Part of a small language model's weights.
Training: a variant of Adam for these matrices, 103M tokens, 8456 steps.
Each number is 500 + 25 x the weight over its row's rms, rounded and kept within 0 to 999. Layers, rows and columns count from 0. Numbers have three digits each. The size before them is the row's rms in percent of the matrix's.

# down: layer 2 MLP down (transposed), 768x96, rms 0.121, rows 251-282, columns 0-95
# up: layer 2 MLP up, 768x96, rms 0.126, rows 252-283, columns 0-95
down251 103:502504503499517511496490534540480492512539504529508506471467513524430499488495488470513494457503533530525513489469516493488517504504501458510524491559466514526512506515522503486482504487493507551550455551479451488538517496475453530510510523511470523518478510547492499458483509534485474481
up252 099:415478480515521495446504505515514508513480514518533455467472483490483515495508506509529482516476492465497494482551513492436502542515474501470485471518532507490516500509521470483476512512516539504523504472490466510506545474465476479527480503500519481514502484535457531485470481499499456456
down252 096:552487512490519489452507537497490498433490511515487505536482507475542468533525528509501547508477486514514491504479465481515472523509496526527472473500530473506512539480482528495493512489481537495495551546467491505509508493514446509516449473464520512540507513494495521530537533485479470468
up253 099:466497493502534522488553490498513530504536501491466498466485541507493472458519531530486528500487489533474503522559511541505484461520535527489480510506479496533506472495487453515490523493543470536543513481453488447525458492525522479496472519493460507480506484481482474505522533482515495475
down253 103:520504515423520494526479502517515482497532560489521519484505493491494477496489552509515528514542543483471516513497517527522495473453525522488506483513455473493494467473534460453487525504515515491511513462530515485567504486501526473489499529494495485523490468518519517491525482520462457511
up254 083:469505501524492486457513529513479501522485516509487472511502479469519442500491508511548515512511454486536541531455506515502495467498472500517463478525494490464525482511474483502465513533455542452499553501523472509534506463469467515508489474501484480507479500508524448491468496490470452479
down254 084:522507508527547438487497506456503499449502540517505477497454532493513508498518512505472544476502469535504463543489531476474497484483484505496461507472542492518542522520488505530493522504479489487519499536533510502514526461492496502462511463481505471467463472535471486481468504460494481537
up255 104:542495504490504509472538527488526532459497499543527478508485513512453481504504538522539467502548510501487522520538486465495546487478473473520459503450486447512516506474455479492505504535533475526473512477489471513528502494484528466536494495459475509505496518463539517544491489502514499507
down255 102:483518552511487492459478503500488469476496523507549523486520488515505490518518468471505462506482541484488490528508513513507507436515523472562545494497494487492497476527486529511520505487535509476527491518464483536477516502527466485568512487544510547547485506520487509468490507522535487531
up256 104:471501490501534516460488491458494502487521510497522509489508479535507508496509515471509481526538557495490512529527490497477527500454551487528478500510489460467429506502459527476533562509495526495470542524520495479494482477487478520535482494536500559473450509471481493514498509506503499477
down256 102:487506470417484487521543503471496470522497547513510483489485500487512528462484524525487506461481524451529558511532515523460488515496508517499524498489494480488471465472480463495501500486478517495518505487481463538472501544507462510502533491507451500508513492466488515488487473467496448465
up257 096:457498468504570522481503489499519517520518538496504525486479502488472473506514480513496517506454509449473516479522498515486530464512560506467517474483509465488534519519519494510513518499459474515531540492524531476519465472504454489570501486496514505514485467543475475515485514463522508493
down257 099:502470513462494472511482487497488496505464467574504552466492523496546488494484497517504546508491501515516486503516506506493503439525477477514460473454521506501506527538494509473482450453514494515538458494461481515548489502522500499526484482466482467489505508504504443505501466494487509464
up258 099:471515513553478482477469531533511515528540480510491510491475489493499480515483515508528531490542517500568552555530498495476529528466515468524499489514509513517523530499504471513483516505549506499509502532471491529511528551470493532495485514529524500437500524459478499474510476501530488517
down258 098:510453474484532460513459493477491534470518485465507496517495544482499523512474508536510545508503469535522456488512517496495518519512497530515489489520482478488470519513495504431515469562475502469481471478517540487484508513497470523541485469506516491496509453462532506550488507520485540493
up259 094:536553482517492541506496499513524507478530514510500496497492525500514471488525519481488541558464498477510495538536522531470498522519507525481487500536446519510531470460475504496503488503459522485493517509558473514503471494505531489519489564536526516530502526534528520486543503531463516482
down259 096:521510499497519504528475469535528504524475518509515556540483506506525506515505529521475495511477455520467487534510506520501512479490474503520512563555453508485507464513497490516498529471478491509500508502506497506523501500489516495485472482523517444485531470510556463450532442538517485535
up260 101:527490478517477496477479565518542555486493512466488509516505519516501544514501491508490528516512489521537476483507506530499479459526540522509509499514486517475472529550475501534519511473488519501554519511564515435485478481484507511511521521531505472485477547513539481531469496502492480520
down260 101:511487511556478508546517496498497504493542494457532487470523516484515456504543529487555478502531498557465513514511490477532503492499498492538477475519495450508507499495480503448546480510507498524479483497478517537455501506513540497464495496519505534496482532480513447481541519495495498540
up261 099:518509528515535474474518484511504515461513463526491520438514493482503471481514454484505546523540538493523557514467475449519538506481502523507492513536503532506512518540488502506482473539494523515530499500534457487507487462520473514498460473450489504487481510512490533516471534482524520496
down261 099:549482506499506521483508502450500487493523512511478491494513520520473498482527537506472501523521481505514511485482485437497496449515458512517520528489485478503488489518452461498529507475560523488514483526510546513518505534508465470501545487521475538486539517477544546502531487531553516509
up262 099:466498459505442468496499535519517505534515536539492458468448489493508501516495499517496459491498462493545500536507505483538486502464528504493508437547501479491543512496497507531485532536435502524528533503550513509525471489508514487463500487486500482484506506523505490500539530491508499499
down262 098:526516464493489529492516478523494471494495526543530503500480529526460536536512482532489543506487500478464497513532513482500511486492513561527530435476518470455477550497495496461472469506502484528513483527488507467537502461517472488472506512490548477502499500509505468506523493477442495516
up263 097:460485507517473538489496490525517544539522437485531504539516519451489503477514487521541554543497448493476498486512491518464489517501522504484518490521476508489467505523501510510509509468512514502540487493517497486500536474542511446472508485488480467502460484562498543482489534511502486507
down263 097:499471518476512548485498461497491516511531477535497486527503495479517491433563513529531556511499512537551492541510502520502528518452466501499514480468512502488494508483517480536511528506522503477487518532430495540479505510485462485505487491504450518492525522506510482526477491521491504463
up264 100:483537519540457459477470501551525521530549509493491499497485498539468482502550474542503497539498520510533475497511516521501514537469472504455535501489512499491494556523534488489478487467514488491561486499485529492522467530471482525492470513519502486490492527497527462492488529491461489476
down264 098:513509465513463462492510474554476464496495526512490505510493434558481493473514511483485537504485504506497473473495490487514426483488506505482493527515484480525500532532524513471531473479564524482484486490518505497479495509520461521556505471505486440489519514455509535520498497515489495499
up265 086:519483487581463517526557508499527508465454486517513497506498463497458479510488504539482485501510472503556534518514524487451500494510527481537490478499505481498486509471504522500542500499483509490537522466497471439482504547506525485502522516488520473503514512486517469529465507503448507509
down265 084:508479521473555509542486526444465523505491497513488462469500504516522493486507516493453520490499500471490453466451507509479470500525481517504500491512502473436522551513510489439501485523516521496486496484503514511483522561514502490508478531552472489459501507499488509541486477547486493501
up266 096:528478453497453536484508511512531497537517496504493484492512453492475475485548497469496536489517539497518480536528511551501522504473496489491463500551531483495473487508528458522487522486481525462476517545499490461482523515507467518488495527479466515495476521443516515525500547525522477477
down266 099:472528530449505530467516511501481470535510517503518496487525495492525530520468477516473494524552459512477521526479533464495520488511462512496532495489458531493510481580493506512500483463511514469485472488484553453498544529493520492472489496541537517494501481475482537498486470507492510507
up267 106:459526525521469495486469507483530523463480494506509486525510494501487462465517494496495526472440515505485519471496514506518523484536535509524518534509520554492488540543500466501465558506550497524513492545487492522540503479535513526504488539498473514477513494538506545519492479462463501479
down267 108:539519472492480538539470488492493484531456465479485503491476498534494523501497487488541491517456472497481516520545466477510516435496499520494495497503523519456512490516540496512463500534451456499440550455506466511501486479492493510493520496524539495508497506474533533480509519485470494479
up268 102:499565474500494459481515501452504513522506477488515465495510519486492483543506508475530490488514523468476545500509502455482470500465483483501500495498516533548532533471494433529490504497480494553474533527501518535494499515498473470454502502474442518513501536512503505498485497515450509469
down268 103:497490541462478474502517472462453506492478495514495513550460509461496487485460531517469535518522461486507475513473500522521468500473536522496499499547476535446477465496506500495519529522501504480527495476548502486507529496534485505505478528558541510522514477520518494504454531502497464482
up269 095:478517541532459461472531521526503511501468471516509529477445478495483489529505539505501513479493455470538514508545502481465503516506476495524461497500549496477483489479479527477520501536472508491481525543475508506540506501457515480501528479510518477466463521459456459538484504501485478497
down269 096:498477515497512455483469535488480525509487510458520489528462498486502499489519531483477514472456548530486436522517519510471501537465559503499506528454521478509492497495556498489497473470558495462460505493524520504481522487514494504494509480539480505498506479474482519516502470533529458475
up270 095:487509460502536507507479535462518511484479510499491490515543473497459517474497524474485502512468497539526494529520522536496503493466513509459520506520512442509493497524500494499487517512535521440499548534513506474512473509523510464497448531552516538471482508492488541566526503499514530500
down270 094:501523483464466520471509446511477516477478510496475510494523468512548535507507519472509493474456524506509489518478520476498498518509500530485528504457485520533502461469536474503455461504556502515491505449468515533516471516525475498517526561480517480490532530471495513544497489535491472492
up271 107:517508490523453506487513470493486495503476465475502467504505520491481494525534499451481462472500521514505501492466534511450523525495493539489496495522510492534541525473433555510446512492473553492460501522480437503485488503501528451478526528504519486458504516512487488473501505519514512493
down271 106:490478493502495492484524525490527521524529478501487508486536511520507475469520460490513490497535540487505470474509465526482480512467536552499500548529502504503471456494501531490524472487469519480560472482443507498464529490536487485523521476506493500500512540479533490560557524531495488489
up272 105:483504496502478492493533563500507561481484509492459473507491490488480469521495476481508474517505508509520492488455540513497506456540489450477459502511540477521478524535500503547454527500457492482519501502464497506522474468492536459475483494490529493489503528472472528505456509495555478493
down272 107:515509449518460456492489475501494492472449503480498468486492511504514502496513478499508465497432557487520517518534515519509497465526473546499477520487453468503525493486479509466490523533498481482510555552467478499484486485546477510490505476502521516540503555482502532496521513485527496511
up273 096:529511490520480470500500511537516517439485517523519545537464513514502504465529499494523497497479499457494478535509500477493467479446483491492476537477538504544466523465499489532459504512464494500486554513485523512480490492503494467495456525463467495494483496499524562525535470491527486491
down273 097:548523533486465504507489485465503507554505486539515469528457511510479534538515463539465520495496498482492534566496471502494502504509534503521490514541492536523470508517505516489506520481510507499544497482476482512473510552502470545462525492492487513523508456542508474540515512507519469471
up274 099:530507493505491487494477523551520546465497503490468513477469453480482466478484542457516511550524521456548512475547514500505525492486524507508491491494479505483500486511517507543497513485463489505526462457482512491467498512508513481524474486462505478531479532502491499537574515537511490475
down274 102:493508517471465470552492487492501501488457516495461478497530486554471489449524456491550524494460522503463489530500468519486535552467519518471478480469543529445492509510524495514515456505524510480481473523512509511495492489506509516544481490531501489500524516535475496516505519474539498494
up275 104:490584512501496496503510528539567538505518448477497525501504487524492492535495528488495519506451503483472475485492521508528516466518446480505480534537518517486513495507477499499459503490468532532463553480494520487476528469514498475509483528515509495489499501488527513499492501486511514429
down275 106:480479500494496473522500475479501502562497505509508500539513532488508507507445514511541538516536482526491454512498483457543449493504506461500508529496523509460566451448509487515496497523504469488479496499503499499490528513557517549482500497535483505508538495498530506518487508491549473510
up276 103:445530451547514507496501514507543515514479487510487538472517470519506505475504481504500521490488476482476526542506503498423521491520505495484524545457509496465461496493473542515459488537441502498482494484499485450523462483486459488469497497530491504492505519512473474482504490491457490515
down276 103:539486500483549484459533533503436487485540491497507510528483510467513529478487486521530473509508468519482521509499509544498520565475504477547494501455528491461483506502514512474486519473496489533488512499496495554494514524454451525478521485522524512496492522486498441495471534507498496484
up277 102:457549527517488504488485518480493499499479463503535480489507471523472487500537422506499476540508538477490499486518505444485557531532524478503513501484481452489494509514513440514501500535484461478499503528490476512484487483528477471535496504554452495499487505499510548487518492500487506514
down277 099:453494500485501487531535481499490471561487513505498495527508525478517472511487539526518523493528488507468461511524538479505473457506524482486542505522526486464456475472491511515446513490546487535502480454524512489473509498508521491512500463528494562492449498490524510514535476501515458516
up278 099:525501482517520499461529492516531527507494505537431493489487514469486492484511495517522492516532467472525543503466508510527458538514512572490504496482477467491477491500504488563544504495540545509484495480468478501510515508496477477462457522507470508519459496481526493464535512484476499476
down278 101:506515468534472499454489527512516450504515471501504498473505515488466492429471468492501512538542523490526514441554528498462539528474493546533459467526501485499486487470528532472527501483525522492499498507494495498491519500525527498472494470506473471472492467458495511486511525497476513485
up279 097:494514493487519477481555494495498509512486535504491442469510520518500489495523560508517475492531501508544494510482479509516466522476485516491535486471516478522453497470488466508498536464502484453544496450539504521501527526516521453499499509527499456490464560488483499531490520473478462493
down279 098:521469535456507479492516486532483462488499492496526504522476468500484476496495548511451463501539487469498537505506463496472469518519446522496498498521495476517493472505503462502519492513519475497545517526499522483495494481513496512488463527520492486527513415473510540441494515518512452525
up280 083:513523502528522494510530542469530493492473512462477497457450492535457480522527517519480489521536488475475468450516528474517486501501510475481459543486479477498492479519486505489530521541532507461531504512515508537505501483517482515485521500567525511491521464513506449485540477465481512504
down280 090:500465500471536542477479487549546503507524495460480523510467523529493541489521536506504516478506559478484505503480527498523539499522491509481521489538488484481481483541505531501494507535522540510500512515493507530445494490482486555467558479530460484486524506533523532490507523514506527510
up281 111:518521498508471508476482512475513504512468463478522518456517476496478463516498463473542481515483469511502519487481483513491506496542485521539523507474526517509486539521462493501532523469503494502460499521496525546495481525487479464508422536430475478464486492456509492531523521468496497515
down281 110:505493533502502491493512509470520537465471499506477514560466561480526531461518495515468519518452505514513484473482511509507474511518547453494517499476513510537515532487490473524526505468556511486480541481522493502504511485498509486477525520486524541456517502480493461535437481513499517487
up282 105:478508508490493452473489507480528528512502462517445482487467533501511474495520495438494502500501471474502492485476533482533500509510440509488461504529511526463527478548467503532473502537506496512452540463479510498506484528508535484512539484509491515515515498481527467463531524528468499455
down282 105:433513532517463484532496492516500515470516511457528492479457525494495483512500531487493511450437466515507472477485510491546488508483509491513525557490519539429476490500517525502497478479482485466495469493494509509486504524500542461523514505482499508520487493527478470504485559500460498492
up283 097:500486498526504514476511502532500515529483454472496490504499473487470493450499499512512500495490541480529523532503533521477470580463484546484507490544475486544504532517518511506486512507470470483479533486492460470519495477532530500490463491523476504440507471500484552504505490501557495521